From a checkpoint of a small transformer trained on Wikipedia: LayerNorm before each block, biases.
Each number is 500 + 40 x the weight over its row's rms, rounded and kept within 0 to 999. Layers, rows and columns count from 0. Numbers have three digits each. The size before them is the row's rms in percent of the matrix's.

# layer 4 MLP up, 1344x224, rms 0.0551, rows 456-518, columns 112-223
102:429522423508491543494521521528482473488481506468558555558402494556521505523558484521450470495489495478600529554543502503574520541564529462451515464435493486548427525525500523510537504501523465478436581458570548558496471466459482439543517511500459521522539577550466492469497453438517498499552510429506429457510489574515481455439478501491
103:495531517511497488456504464488503501486447537539487517473486562541421466524446532546448500512473530432509455478534483393446458496471497497481494497458548467525501403459537423539455465513518481514515477520517457559465490525553513443459405570459460431558546549544439500563509460561482462581488518569531490529463455546447463479526530480535
119:523517443462520513481535470533511490533494530510491456448489472504507477483508496464406522467506498511552488519583481533422559536439519513527584510467479525464556445488528495579487481473515476575552517426489490477499532495506470522470506443502460398504580487487501505472545515510518515489503521567468512429538514525492546512415445484472
098:497500487438517576472551527434536489469577460493477460507462502500489554540522468415545513444441532543497581541452503543503509529538507520497477488428579550463493523541524536498482477396556470471589485500575500535509576548517516500514515498441484447523544456555518419495476525473495516553433486507533476560495496438496484511451503537458
097:431507424534502533533585472422474572556524464423499468507481485467570520548530528553503407441522526496460527507437524529517555531563530564463528512492497483554501471423483527454435504401523511471464516465453471469598524434509504505540514490500456465551574525458525502510470529456464483475506469518525459468519528509539509448421580561562
096:535493426465562499508405435488435535457541496548471419418541433523539522466521488548511425554472432487458450504515524496459479453515520445542479486493481543515492522509495430490450494504529515442485530440524508494464480489525553544543495487525533536614425483508561466513523469515540453562508468487503543499507467458505539432457532506389
092:471507518569559512478429492528489452498466489460568506467536459437470402530509549505540505473495500419489599568436465476537547503519487535552546471548488518487484464547539472471473521482620540521463470506490493474460496497489497556503545519498514512487538449478479498540539462493557512567538516550583483545524423506583494468470491438493
087:475492490506455463507470514471492506532453443496498510543538458463468483505498419512425442502438506486480458459566454491485478538441421482479450491517461461506589465500547554464519470571545455520547433490539548557510430558482531436514521516430595502499499494501581478510537482519502499538432460455521564506476550498513394542460456571490
104:537499552509468487435508474474415459519536487484470488484492480500520487595481493411464412510489485416520525515563462560470531509484530510476413529530549453502470549430454471487497474497472515514527535490591472518483538445456469486518462530564473476578569502441546453501489514529490529488475508470521504451498488572471470501459482460587
100:476495444506481466472479536467460592474513460465463512530362531483505506491494563430493547549434506460546521531575536520397503521548491435522425511525515473595476479571512531473496439500500515468465478565480477521552455491398506495507467505484589545504541460489536568525500543479598505500465522511528469608526535518517521452554504507515
104:509540461493479524526480464477521445497497550446469539543463473548554496543487514412465516511385487560452519423524513489513493531568437487432463515469480555536508590477546582503477498498527465531530476482520407502463496462383582519491446515589509535548558553485500530475466564480540578421542557488515533536500560502496440524481431505509
116:559526499552479445488477587493460555490526537473457510466484532444454478579494504502490477513562549463478521513498395466452463474473540432515506614455543494554469426476486437470509515458469509465466517584439519506530524499489515482520441540503489513439513425464455512473525503557514476556429543484556478478494492545518408454552529483498
094:428476532458473463488617500480482495463444540546583518474562490589497543503515527471446542530460498493529489473532478396530501471485464513478475548433448493487539572465508496533509624513533456492522484488477491533496529451514457429552495490507489510489498443500477483527451464528473504499365485520501491510487503480511443508502500537518
104:545525506475471562519459507561481523531450541462535481490530492565522474503604511540574488535461460528524485541465460481470532587495494473499607393386490522474547490530485477494469444507472439469452494534498483511494402507457518443512471605551472510493469426524502540585418485557459484558504516512559481447515498556512487534505483448442
098:405478475492514512451519517488496581467437451543509537566460532467454480593526414513437490533514522479516537513539561470526472473511398490515468474465495435474411514521457513513488585482544542445541493522444496433453484464472467504427495487493485483466502473489474546518510455501522466518595578502420487474516486462524453452504554519522
095:472539453556588498484545478455414511529432507449509511523428499479443517530502542402455514520440425556554524502568513455477483476500525508503479494483558513442502446552515548529494519464473490559512538512479482521462515447579408571460455480458485453529428524544451475506519449449507484513486521611483482515508563535533538486616480526508
092:552483540529537476477533456524533481479517516534491424473460508514479449416539436462486462550449451511449465486502496486479538528554541498471536532507502533437511498500566417471514502477459543542407491496470495481498571498479520546479456507491501550485442477499565534457517479498525398581465508561488532502501561481531517494549505509527
098:546543569450541492510470472506391573498540569502492470430443483474496496528496519475546497561467476470471550516558522573477452451521521462466474485559513462487504579413506448476522495465485505549484394511511487601443524524461528602561523507479456451522467523517528455547496532448508497453443473462474574562507513444493516539452567466474
100:493445485547483491502504508390466500473449512594499455507501521550553498494469520493514545505536473526496483494477473446494434501454518554450509462443487526519502414419446504503393486455574466528472461456494483422564519512493460512497545565515519483466522529509435433478443498456523467491530575507513529547532564456529513549480503545516
103:568569460489457527489568562558515507361454564510511472522510456471523517540484509489520480504520450463586424505495515535464539480468489501511530508475430499478456558459533482599475525502464481537537462516521506499428492513517478560467465483482465515544531519512472521508505520565503514468552519524446475426472446525534553499505506451414
103:492465438510480532569448494524480526452542504489513498524454473403558443513543571545475479543500538548472483503461481519566507550475511517519430522445603498496551565532489500473542518508473482559379502439483523468565528489531541531536523470443457525515521451460509555567549469513490471460440421460478521557524519554495576462487483537569
101:440516521443493531475512555467507485521487493526527423513531532507508494436424482548514498497397486503534535534590565533557469546537503543422457472484560538485504487464435524488493484509511435501472451513491447490490565496427424459478526516466472538484453547483546448472552494549498576559538476470519555499463548494483534442451455522495
104:467515445433495508478462523514520471577478551545510537465558485479450501416467490476423511419529485518500541449567507495501537528572494433469486518484510531584454497478499521498541492507460536486517559544426523457564495430454471471530556504512413513490538496527479499531473459468503487479501457508495460523508567510552535465555566507449
105:469563529493502458544477446447554506392498532515491471508516498511544515510523485476417498479431496616446542458571501551528490499479449498464501553457451507501546528500503528507466497496532533558556509520486487474508598569497464488498543504506481545518548513587442514466530443421499405558511468527528450519512503572525513549437525475423
098:542546507487462491487481507495509511543538436500536447482521501503485470541543525464476441498541422486482474498527488525513547503528495450575514429442530503381525477491465445528521473440509491497489470433503537482493567514469442516550471485514432479508517506570470482519455386547483538526458459488557495508512419531512462500479508581554
103:478472487433478452489474523486498556468563478472475476437492463474549518465516575497625465521523514475495568509493541536498444521557573433469565490480461382512482513537527460469564504504486476406549501493546514438513507537569472485480450505530519548468430475526490485487543493475404498481519487486496538461488499545516411453492510445521
104:493512477494411486485509516491569458473496463546468492501472535440488513620521563504592531496478488441471502491541524510459515551545472452520509537526518501506525455491578492482504431466479508502453431561507462490475430515442521498467483443466501550487517496531523565570461505491497507487586524502451478430456508538567531476503447568515
080:476533476460546565452515526475567521504448521502455523426457413469490485464484568508483481565539476476516515518495482517430463485518458463543502511545496466448459523453477499487505506491541411536516461526568494522565528518471542498564471500536433500529496534531494510520518494489520563476412487490485469510447574490517538484489481516470
108:481517445520474457537526473493477493434461445493453491483456394552588451570509530531534524492463450547504538487509484498487446524434534488449555492524559528513499562485483470548501450460523543529545471461534517515453487450476629543508440579528467542478477562532469485471538505502566493415460491507478535585483471548464529450463465507497
102:496533545448450475455496511552505565357494466550527511549489574527493472520510462503503570505412490574573508516494505477491490467537559492506521566451543507518475495458478479554463497502476548568485506544476525564501544468501489472536488506482467493505572563521455498518543500488486498431512445499476511455516489516534571460508419500512
087:440458497515461540580438538465461486535565548499531492460442553441508492526504483546449408483413457499492527497532450544595506505501513468431476528444482474480592511508520529557472488499532521477486518532586553487597535503518481475440469449450441519591515500514453516474576501492568510440465467449498534574547490476531509458464568438492
105:496514518486504476515452502512459509363421503477514513555546471522532549565479420450466551521440505499515496500479541440411524477498510520409488481380494541455539507478514523480494482494428520476448537517531413508556442463546534471493460492519534471507488502518474523519532482482539509537509483425441465543468511497515505457472498478536
112:498459471480500528452444532487544547511469590440544531461494497524453457500559531451514444484431582439461490466466499427549491424547498524528529439529394498570507469481500469458463544529455543486476522505540471559515443444464502470549553534460457515514508549433501492496536469485489467458542496548548515534487496422485556456503487422564
101:480409524453506447417496510490517519511484502541545458445491470448545463506485581490507569479478551428520526540476513533441499530490435511567484464505454519546507511440452474533477451531502530496494487538523542484524491520512502484502538454438440438536470525472479481525470496485495471453533483482453429506490441471512463562510566541445
100:453500436496545488488535485449440495544444521497516572461482498546467505463479463504511490517412542488520450493515550545535442511529431558428517438555520455510504554542538529421511488521482481489508531437550461566553499494505517452522449538504531501467515551531619517463492537462418469459476546510465504517499490416527563532533487476461
088:506516490509468507526479479457498523522459558490516522507590489496510523472544523490492587453429486535410541525481478445524553545563491570490445545543585488526431467538445509479476509513487509427472417525526535565565480500469488510571510482503500518522465452428526424553467531562524532474528500496537508487466522529598520536519490468451
091:556481489510512503440448481488520428535511454434513483490442517480541486532572503456530496547540492501465490494534459502506537479518481524513490416492521508445475442520459525475484497514519505470489512518458486483493529489503529487523430450577467499393497354459463577464522442467472520489570487458535463522484589515576534488564546559440
094:536484444572561489485539489546427458544569540434508467420554460428517532534476496458444547489436461537527469561490569580510529509489507441591386541477428535480438434511521478460531471472572529481445434521514539442606527461477513530524480469518512504477532523519543484513491476478523509561515503564484463504525542486549517485492482517532
104:518489470457507508545519559559471505503498474456531492537546623485492489483523496501493459540531429499537472502491497537497434588525490503490553530484504467498428555493511447477501503495530536554571579488493415409584485545525528537472438526545441460458500546558578563526496500578444479427463512488510468513491451478465506472471478515509
110:479556561497477467489498460460427532473472553477564493591506488453494434437504558515469625561425480526478494515498442451457492543526411501543485544523546518496523429503513481501518471437508494485464551535432461420486504513583522552477540424515495455520518456465462513511535525513503521528516470478438464540448445494570508537479505487511
098:511495578534453475483522548506554524524487491539519487485551590490493531491560438496480496457521498484596516498556454437505488539551455486535441523472426529502497530507489526506458510510525525552524519585562499433522523532500506487531556503525525448438515529459468543480523458582543490481591520444591542506523510493559476481487500505500
087:496538506482389464421479471441495554594491477506484459432467516581518355477527487504452504516569520491472541499547501561511533486491448534507514459595531423509513481474516570522522472459529509504502447514483475497485477499490439473499518495455495519530509504459484463526552519440475521510492503520530471486481471575476538608444498569474
104:451519445445535480498473485479482454512503570520486563526524494474561495491479553496384506496497487551484471484426473533494491505492517487560525513455572604502417477492514405444508497451504481535446467507477553467520609509428486475455519550504443472472525475509506588498521515584514507541418516533608494444516488470480493473522521441525
099:475503544485513504528482487460556451458449448527500465506507477495463511462543463514512502465504498499459525482502467569435455432518380463563493517497491475430517495498497472498560515526503483488532533471479504591486542471520517489475560461462545486488464568509454533559501477538526567501506457491605492479484535535476540498444544493524
094:503515475494525464482499532468558521505498531487484556487564471514530467476464505469557559560463508559465524544522502489535472563520504510551523498504498574547452536496489410483576530478481478504477413567547441492486488475461473507547478544445506537404469567525446493506561496541444541518512540495489505538511478452508522525552551488493
104:460528474462456599478487491465466567569508490543495484576457486472493428541479505552489535538495460497524532499504508459533450512458495460474457519559525558449492410490536442511525536541496509476494524463502537443461549454506462535492513523488552470571490462513557496456584475576403488540520542539560524545488578446432550603464469466510
104:512506444495438527625445517511536456490487427541498530495491532513549536543522547532523549541561538451528377474453536562524518517491527517529499541530493481567474506461480512433460494511574477552554480557511503506450457582492524449493554513516506536496490459478452533498553495502517483568506471542551556492490494608491526453529555516526
096:462465520556505462519522458523533447487543486549520502506533473518553459575520539429458495497534514521460415528507515516534521476543483502506489560515505452534537495517486455507465493455485494451513490497488479490501554541549459548441541446592526494500485392506447459426559502535506503467474493493385467467559476496490568468449464458493
098:506484503415491492501476469511479492482455539483495520445433505504463455529521485446512480574488529521511393482523512504403544485553547497453489542508555532466473424562477548498502513513521477550482517424584529490482486451538539504510531513519500532489482512497531544423495582550471496458432484492516482515589490492583527473494531470482
085:450548459550499460413538519499544500508454535536483471561498488542440483522529550486414538534528460476504500458472478532460527471510520488484568509457565526586515549524498514561474420426455522462514456462462550500542449524565481474564410485484498426493553532468549464552518561447465446511517469535530463482499467492473485475450496534540
113:425543479478412445544545531447499483449468513509480539491510528450454484490494457544528477497472521461532525484527542552520528517511517508458535460432504469385511562476552387601476505427543511441521435568476510494515412539500468476543522500508488508560450538513503463483557499509527532507567519528487539506500434503575566531496465572499
087:485429532534424522446556482439600509571536469437512521485548548454532475560538497532515519449484429450433495474506476519485495506472496503541473506549572493505568544448477524524481489490463444521497532513538510505455514540481511547540517496482428493485534569455485506507483485492508520500416590535483582516461496510481481544511530539488
108:533467416493540429510529536531448482457457427475451509454532462485474450506384523520497550521455463499526499593511551480491410509537479473492475440460526541491467475514519540510390452509507523473442456514484507490517408506452459490467435397472453493485509488454508498437443554507514467524556575445501451507548461494498559433501491488551
101:494471534511531469525484490468513549481479448392480520521533466485513448442541520505541467469474552543476599467593503470508398512515499571461430514496521464480474487502448522460441500546522435422503416520506464544478528565470539540423519474552510470473526545493518472448525457506534440492543490508550511499554513509510497508498535529501
094:505536468496471548450504500536481493570550548543466444536476543517552475485572442492485502522539507544415455532489529566551482576524498529538500535559492543485509508455513453514486521426456552452526436508541495522494531433482490536448495516501498577523532453541508553521566579537535467513492491490479534473502514483610449449565484476515
100:531421562542458448500508463478470539435474543492510519534516500468486463522570481538494515443530532556460467395549450497531520463511411532531517465516389575501513534478612519503542504508549404576518490496500415514553461461503463454533515490449514450526490472493461540491521481483492432486564493526451503494509527479496516410482522509452
099:512540477493507543468522600454568476500489439498492462518530478529529499460538514478413408500522502479510456562522469552574466409515435553425495484510476497526503442490475521427471508488535505469567487507474498489460429485453479547522533416504561516526502504537527567481527479488469503495404543500476448458526594479494493572505540515526
105:538531488516494465503564498476533533486520529462408500468483467530561483483488497445477570525564542467495487567541519556541519527527553437524476473476540514513535396504609537465575475549480480498540491493488500483534481536459447483507505488500486495453544508442501486522555517488453562480537543572529439480530547453471488643506479413518
096:489452471490526508507493569464576503517467454482527432429466478508513547575472497485542467505517483463465526522502471490497447497456447451470482482633469528462453478519529450535546461515408514454548572487486494520506505500530491496483479495493587485511441515464436490515545495582503465546477556568570491475569494520510465483462434545505
104:410472440431524470489495502506469466501524470531554517509497495434459503438514526553504527462503449537511502554511503571462493474575483491444551491483499509508412454440473508491468505475413498451509387557429505528510474525519499422475490500423522544500491540487538452569553542472489450471484505489490431520539436484514553552532499554531
094:508486452511448415563528488485543541492477512448434477425531507541504495528527552532547486494495501450476509553514493542528537513542491520422508551522495551514457495546479525514532443479477561545452462514496519496476446516548557514550537588483505518517404431464435569541481468505490438518439490490521464494437527472541413499489495499539
094:494515461525458507530518526560443457516590520452514470539530498468514493500459540444525482411508470456479488507504500460545502512486471530495501549505485482466505524428561504448481468547444534479459442502532561560533436580496486525516515503444513389487525521485531504515532541452565467447552525495492546430561460452478507543507499544530
098:438541456499471517477495448436471526522542531496522550577477433542491496467483528535541502500548464543506469496530414518492497517569482534536487418428576511503523497548513416470504488461511525445478487541552577473612585529527454484492555482486533518454424471528520491496546479488553502512455460480530452462515439620518505523555485467551
# layer 4 MLP down (transposed), 1344x224, rms 0.0552, rows 456-517, columns 112-223
096:524501498445458549456544520519547497577560536563518502521498493500468395526498527530507522528504514535541497464592519435515463498455515446489444518551487526430533467541541469433481480572542449425483437501573509481483499491493482504493407491396455532392443438501476457561508559510533504491523494498490548545537560521513485520523504542509
099:501450535482542536486458414490567549495536525447483579475484515480481488458517473521518544562477497472522461461511361507508477570454519520462533576517509489521559499404404490528530478493484453480523476494507496489487483481520540524506548413564471515528566538476449581521495535442556457489509473535573500412417493448487466488515531478530
112:474482562416496547561534482466562491438473468471546463502530409567503515486495454533467520553552478568557568466559451459454469517527511498575496490450502544460519498560469536505515546486510518475453436458432463451559512588521484556412519493435429460490550511517495432473434590507486557475525510510464515467448539497471442466537491418534
099:471466609565518488458548464531458484520433532483537511538486516519501436486515544485581544523500522527487466465499455487455485490580496524540460584479563528513495510522538481472591505459391541569450569527504500468450410528471467433541478532532479521430438530535508475525526393477542437544501482446512482551510543433502488448502499538501
099:489454453561491480503599402500484489510494475481521470534562470486520458539511562615491566464456529455497532454517469495574556603447480475538571546505451581497492432486471454486564535551514497472502496487481430570462477520514522459487479509517491425527469460492471406567468476498458532545428525533518450526534533481457547516496513499542
101:464518480493483490504577514543485408461460420487551532566521532476530548577419515502471580454482537483501558470509519531549532475545482551450460515486527514390515525521469486532471456478469483505502499464492513514424580523376464464459439497487485518446585523448454541481470537514497501425519400488482469481575495514488469550506465470544
090:527452524456486486433538504502533523557528502558469488532443512490518545506587451474517528557457464489499399523501500509428479473488509490575522522486499556522450560512505506623524479438538530469514481499521552509451459550488477506460483471471553511560502541519447490463500532537506463492447485509503611507449546521424513559448533521539
088:556495477503467539513529459521487447479467481492518472439452553483494549566518536541534485514526485502451485490444575564472509495494546498534499481545517501475454524478538469494539517445495449473512501505485504534465573451489460496487418523509493444477456528436533516499522517551503525418494554487436556461494496432515567428450561486488
100:453482464467554515542457515513563489499456517520528499461499499512515478518466470528506500487532518531554524487505484424443490495538551551419443576436505455498461463534479545504493435456481485536481546550469521513569562463537523453477524533466517468476577458506483523500453491501455435544537412468497491540471490541562508451522463408457
099:403544508499551519476486536522563482525513454436482432546564489533510542508513543434469468463502473441521506585469460531428535558573479513475485463521493444486559457542544533437512530448563507501461503502438510483489527458561417525478481439512542511465423532610496452522480423494537496541516547520484523485543510570465483491463538458534
099:499510506466548482445522561489412499459431500516466389478446504583535475538519455494485506415538480414573525525421498543477478532525440486530507486514464469503477546573417508483551518470519543495469469497486493489464582494494516520503502537476456538472504518526547432514540508505586488517514462557450434549462484568495495492546545512481
117:597482486489526528430544474556531457490545556558518503506454525472488498501487509535532485534554412524490465483528510530500504485524491444500536517589447541476454480585491468484575445479529458480584493507474482431505527553453490563496582510531482533409454490507493472523430492525510439498489460556498477531548491506481518406437445569482
098:493519445476456495500484568458475498506535518402532497522448544543490513474542557541506494462473470513421474504479509394494525473438508430495456484511482474543528522518509544545523516497489492420494509533489566449543411502481526451573489445507464618501481555554451558427480541511498507494464496491543459534531474528507424490537454475471
106:438547542488492547568534547431452461532511497514498530482514508496553502466514532489484492523509501449533508421485480535494558511523507556501536451475478506461585527545499468488478498548467500517448527485527467485468488506553501503564464551528528485535427549488522559507480499510557449495598539544551533589477495479494492440530389433509
105:494457528555451509428527505530493481495458495523505493517492477508524491435430435514482494490498583460478560526514522521406462451490591483495512556467489503453488522464549547557468493532461465497547534502507532424503533467477499576493364462528555473527524557436570510493519515461485452472472544483483503548497439518484545475496412530393
095:464481466517579546445475502579441517552421486482452512489470489461434445521488543434470533511491481530551501533560473468480520492504475395514465472556504467473477471421466497482490451505534498449574465482526503500479515436518530520436465516486526483469467565517567437573481524503480532498444543425483472467541551501545474519531570451542
089:555542437451475464544528498443412534502457495454454515473504529535482535478489432519532484483530514514460562453489568466400404497532454566483493468541556511478501497501474582511526467515429517493470460505522506526487450467506456515519386451463498530450531473496535519489566534462543494478555527487512539515511493467450487505462525563540
097:468537509450463482495461558536571527479502522544407508441498457490484509460586489461507545459539569509416451442475512465518501554441443470482460452496477464499551530477500466529548474499487485488554540509456477511479433473463490446457517516524619478443457499464581557489403439503528439481519436527488506477542448445525505466450469498510
107:522478506516499519528548518539470423486452501505537502496508543537500461497472500503539557566448493531458495423460501459471492602483426482498529534460466448531610493539480482489449552481502475498464514434520479538512497476488539451509453527470529476528528520529498520540472466524496486554554547507520577476480617487527522454535474508434
105:525517516457541500508519523457510464469527415509505468499433500463538455426532422427459488502470428493488429438458512513474454530484528487470520469568445471476563535513523491524515528486519491486498498461472551436523443528529492517467428442444512524430503386503449502528571494551532508537552481482524481534540374467442360509475527494469
099:454530476476554487538509543506527562484498538577488459552496503406556466495499554464503485502498475510501471526518477470455543418399497485458459494579465492443446498540537491543506457522466463461547503487524503532500502465529540448506470510496530524539463567549489512511444464505434495527516482531484497556552511444475578617421505539439
096:548529487513505527524464497454464512526470475519503500437484477451507549509492489520535535509494510480502536507578445500431441516481547470491528533513419511445512591496485479475581534464490496522557527502478509536504479507436566392519480552477425542590542542471448487535458550509470528542538505397475498463475509491506563594530489496428
103:562487515450464532471483530533502523499475490566497531443528370546538512539498459543441512510503512471421482458506543496512485483507474506523538530484474505442483595534542492524552488508500471532480560470460513507494496477503515452520496573487492512436451528535474547519535478511452576531535486495542531532520539514491499529492552558467
104:445536439567491503504486534483500503528452448470498521479578478490482564502492534400531523518505444472535560480457538416476543494522592489432482571487484512587560548494508552556520479609521518536445499459487483493419465497471469438544492522431532508447471507464512438542539515572443438478543576544544517429426543548507475507484489500468
092:544504580482531539464475583527530543434558526479483499479482489451515486516530517570562502489458536523526515489499520435545494497526519508486480507481541530552626487535519530505562533483464504553485483477536502458551464585534493501474520470562495575530512554538462499509507487521509339490449454500482561469468466500438513503496570525572
097:466539512500473507530485480484541475508544432561471478470536452548509510472511398466530549463506531496509476471525524536451506533571511436472502506522508536495410478446566476526537533498479414510536528519458473420550569484469461521470495512504435459522479536519534502492539440450502503455511502469466568565499480516547526543461442528452
104:520471420520485605519392434543458502489503509531505458474555507522501442444526460516519475479526539452489600502464570463524534471543403547454435536485558514506496451461508435510488470586503455482541493564455601569499547539521533549564517571588504507481487501487489452495582481509460471486489508528485549469527493479408514512529564453536
085:511452462503442454507440502478370527484554492477516542523457504561433510496467459536506528535528477473482460513540511502518483526471545508490490495410512457541499513487544542487607486476524484517502446502489480465542487438485471495467460447497493494488520541472531527541518555537612539579535539512501521504516459556496487453479506510454
106:476439494545462501550503482573513450545582520478485480534548464459521534496476552478488430494538493473516586495468413485545544581506559487483453491482527542506492474551510510516576430498476471499438447457480444467481495511510565567510523475502488464549443501557531517531443501557458619470492423572564438476456483507444575518507531510569
098:485523527578492515490394495448580440557545472485488526441462536556462525515519483503517435518541474514498513531467478468483537500460520400487435514420498564527518476621506500459478469462523502440484503443552573490564498476537513451502485548470503532532456480408481500548578483495503505540540540552514536565533476455481493415523560497551
090:494448449568551512461555494451511416438466454474552498465465469474603483514484509484482507422492516466463524575519506417517516445496449497536499550410531506511523506551518532454503550500507551410497450535515512517496468505484463446446511446515545493469486424470577511435524533508519512491522514479429492529461528476539562595543546452590
102:467534467486572478484495540436492512558449522583418523482544523499512447459512514516540515498488451581510457511477502500558521428531432441502529595567527519521472556502441530518466485493519464432461418464502590442524538529464503487563578570491495403534509565540520430485473548522455533473481467519553555486522511456491514520462448507488
111:507453527460423471510432461565444472552507475459547478526482459498544424422529509453538497423525563480530499503571498525509487505487518553434497497537605524529504459510509423488483495459534485497457542544522575469557539470611570498455534462459552377513487506512489466509453522516478440438476510505528444491488555578462433504464517551541
092:517504515468512473624472467503511486471521558503491534537432483446486582418488477563575434497533459456601545466503525532547558526498498479545440535532508540528489479536537495452486462547427429518466463456499575503451489507530509498551512518507518449517487505526509515441498442506422549500415464513478553543506541520500512520564475526489
095:424527478476559435497516554531503475527493519515508576461484445482431501514472582505483430455535527459562526515537508486467504518550520507534491520481501538462500447449461536466488535481491488524480475493403517445423460520582506544491515554449440460462545510497443498508491545490502532431447505545496479457462515575531511482547514570473
085:470511543473550472486502503501497573510551489532490528561489609438509467516429506479489511582519543504549523461446552449416496447443524421527579496543474519528525497516502493471530480500513513521460404509564491460493494460498490532471525555523500472453445423480480520473566531417442503453502415534476511515464532581518505442461523475446
093:443510495506508516507447539456494534430464548495443494469529561461526453505506510452537535439480471485487453460479534518465509526473526433552522540471536478529433479490482445480521529523494469481503462545560549480568492512405515552493504549571492484574479572523474457518533534548464488497496558551495540518487415510457535549492516453545
101:497491477490571516463562568545454433489461565560490508541528539501522455505565505446503491481471515486464464609592548504510532528437539431555538487484472551530477459508528452504445421467610485476481527502480508420474531519476476488372527463571499504453485534498507462535546439466519508525470518471511551534551541518533449467488476449559
095:515547385467411519518524502517547519515451506537499473498474533518516533527460541514504432549432453510521459455563506472505468517495564493529462576492464458497453546465536450467586526448464504509468485542498477500517398497533547571530544530552513482503510484480570498504525459453465467513524544508520570513486496598546484564498533439538
110:518531561496457500510493477468483502488473509437456457540421466566537486387512489496528540498477551537504500503531496418452474519501499474495471497476550562519547521523520560495477472468573476450431489525443473459564510457562514522489496486496448491552514515452458511535535510565537528493531501484560509521494486461574463535487446537548
081:490457468521534521412408454508490467529521435480492563503455454539501510490466503526553511500478470477526548478442589523425491445469485435572479474484516472510473499526462495436520503499496493464489547517486479460438545468510502451506546511496494524509560495475502496488531545489568529488478564509456507411485530570483527524385516537513
090:513516596481459516518549522564416488486483509450487464561528514602485477552415550458502492449477478509478526559542464513506526479521482505454544485441473522513403483477532496492383499540508547481493490503462449451517506473415456443498486497550459513485407562480547543486453472492496462564469466490460498561504399459437587419586500492501
100:575482490532490607533516521436523505442539481485507527441543418514417427418529493456492464463519550468475546481464518492459490523430522535473554511437483506456507494511485524496503473491482461506550558512521460407445455507455521506504504451481479543532512435454486517481443439541534477480587497428493465465492434536462433539446505487500
099:540570486490498503496465504457489578467505498496442526456497491473474504465492489527453483574552563495513515488486493413605472463487578570444542485535491530545445481505480542500500502521572546478470509577489513545530509519520475573583481421525504442537512412489565576486445598546534553536460496514474442533502444482472523548467483454515
091:540503551444471535533476495556462563461530495491481558504526549486476534476378488511499499508482528533483433519517559486480536485555568470512530444522550518515471574486523536545494516476519482511513503408464500460425504474433405481486460538477464501597443531519596492531562489527517530555509494470540416430512498490475473479460532538457
111:585421503546512457552486562552538468515495478483534508472473564579467508429481493484549564494517458535549456444487455562466533577529492491517502483428422475499447501509441538514438477451482428535488520479480464487477488491524510571485466472443465591462521453492459489542446489455534530588454542534485524562468538534484513481491545489532
105:581542523573571489431552461494485488484535518465540536487532488504444517498524482578486506450507546487443505557518533580494465485534558514499507483484477534529443498554524537524454476441549442516554573500486492529532525503492480474454484484468482495486424538515511559523505475470457532524474504467437497478458533445586521528470467546442
097:470507518515490501511483448506494464526538540542592450507475524531527496483487483447497498458478485417594480478459448525563495500465450501494454485456504492442462567475482544543422534530543547499514512497465499596506427515567463478537448485459417560506526513479438511563436550502448472552497454510551519433448542520474493498486526442473
110:564441565552454493453594471527462411500497515553505518470543490564506540479500461495466540459531487448486528563540516468463497448534560535491432515419535544470492485493481502519482381481483499530565495473483478488430528485479498497509509471501512474509521495449509422415476588486407483519536474514596551559556524530532496455529519439521
102:490446472563476496399481462527512564518490441514459493485468496439411466508488489524508492553531493479472484538464536482455537458508535510493557456513526522498524509477407470492465449494461545554463429489414524470535532430501564479529547568450489575510515485494526638560516517466456470438488483460500422499500529494546527515552479469483
103:461497478473531459513467501538580537442489529555503493489549522508554431444479515466536426400487539493435469469468503491521517494547521510585463572507442532488447436446520541546587518522553456532451485506583486524502479519422470494487503526523458520600479534495536512502477437522432396532473474493503569473535566566473491534503513534517
091:521489504551514511483497472540452529570478448485459542515469484504533519505503484449526543484476525465509515533490481437539549441479549490469422406494627553466472556445545531521453438569526569417403474501522446485515572508467478467557537541456460446485439495507496481489535525497445496471547543543482495586464525519488445476509480501495
108:498502464464478534599511570535527442579469480583505493537456536486479553465520502448453389518487509523500451542516540523472519508520509424480552479546465485495501466483530539523524514515478500549429549501477507508478447514501535562506578557471446449463501549522549478532508459540506494523502523489479547580441493470487523449512475500444
102:528573490507515464511494402589497614560582503480524508489507508485527414502501492523447497542429449498528508522445486525497480555547495540486529508497561449498517400543522532505436449571535496492540429518549491569510528514514536498400520480505472452517497461450468476546535552529534592515555469479503533486593428468549469604495475457516
101:512490514502512521496526523493503546435431416514515502562459552499478510473468477513546599577484473521474527507479494485506531506530527511460411453480449506484502532412536493514458558517471434406480442462554502532529545438423506473530529502530473563535465492500511569550476554471532491437513478533468529479493552472481464465492548467457
110:510547536583493483448513490447447545522517561552516504503481474502583473522564434458513511535475560464503402448478489559556470572517534516533490454614471517437597507508475575518493511498536505426506505530544526554534497505541496500470483498476550546488484529490471515533538435477489513479501447480576532479492508477506474492498491582508
100:549476535492462483508517507516526480486525435429534442459516486498510506516484547538418454518517457445484534455550526576420537521491410466511482504523523491509531553485453406501464495552507538491475544485524533519571501482553545451537511569457558501441502479505542472535509544487537523542513482532537487442471494515546498545537518513432
108:460507517556552509478529558488427508487574457497554537429456478511496480451538433457472547546522542478454510474466502471563489526509519481452459514435509469505493500513492460509583525532496472462536545517493520466559444507471528525525472449446463505487462473464502531526578521467470423500563514547542550452547413512525472514498517559482
101:515503469547520511468495541531487520481586512508490548549445533472492468480480399561532505512528472471539483504477513471495488561492491481463425641555496456491544500509474456510490446504577549489546526494495597469510507561509590512491408603514483551501477576470527547494445519540493488546449486501460485493404450498468561536468429520479
097:474591515497533485576475510475498495522518459489483531487522487500490570506513520525481517479548514444511503551465449439573493416475482524492541460555450536565463536471477486505477518518479448478535476435489439521482472478542510540504462457511519449593546512499472454472573419467452526470453522504445500517491579508597555518500577446530
096:563468535483500550452435469541506505496517485533487517567463589516460503456523545536514521514512552487516606421489459555502445529430511479501449485531411418484500458477522506488520467534486508518472477477497529506465490479510539469509411493491444477478527455555484510459483512488583587516447532488493576521506528541489565536475433535521
102:414442545436546468479500535480482477436550540444557538498462430467428479567475498529490501482500516481468474408504435459521534524523466539494511584525442514452477521534479513503505513504445495540498437491566496521486470456497491487487459514541564501478553514527501589542448477455555554493457527473500479521483453548490448416455525489547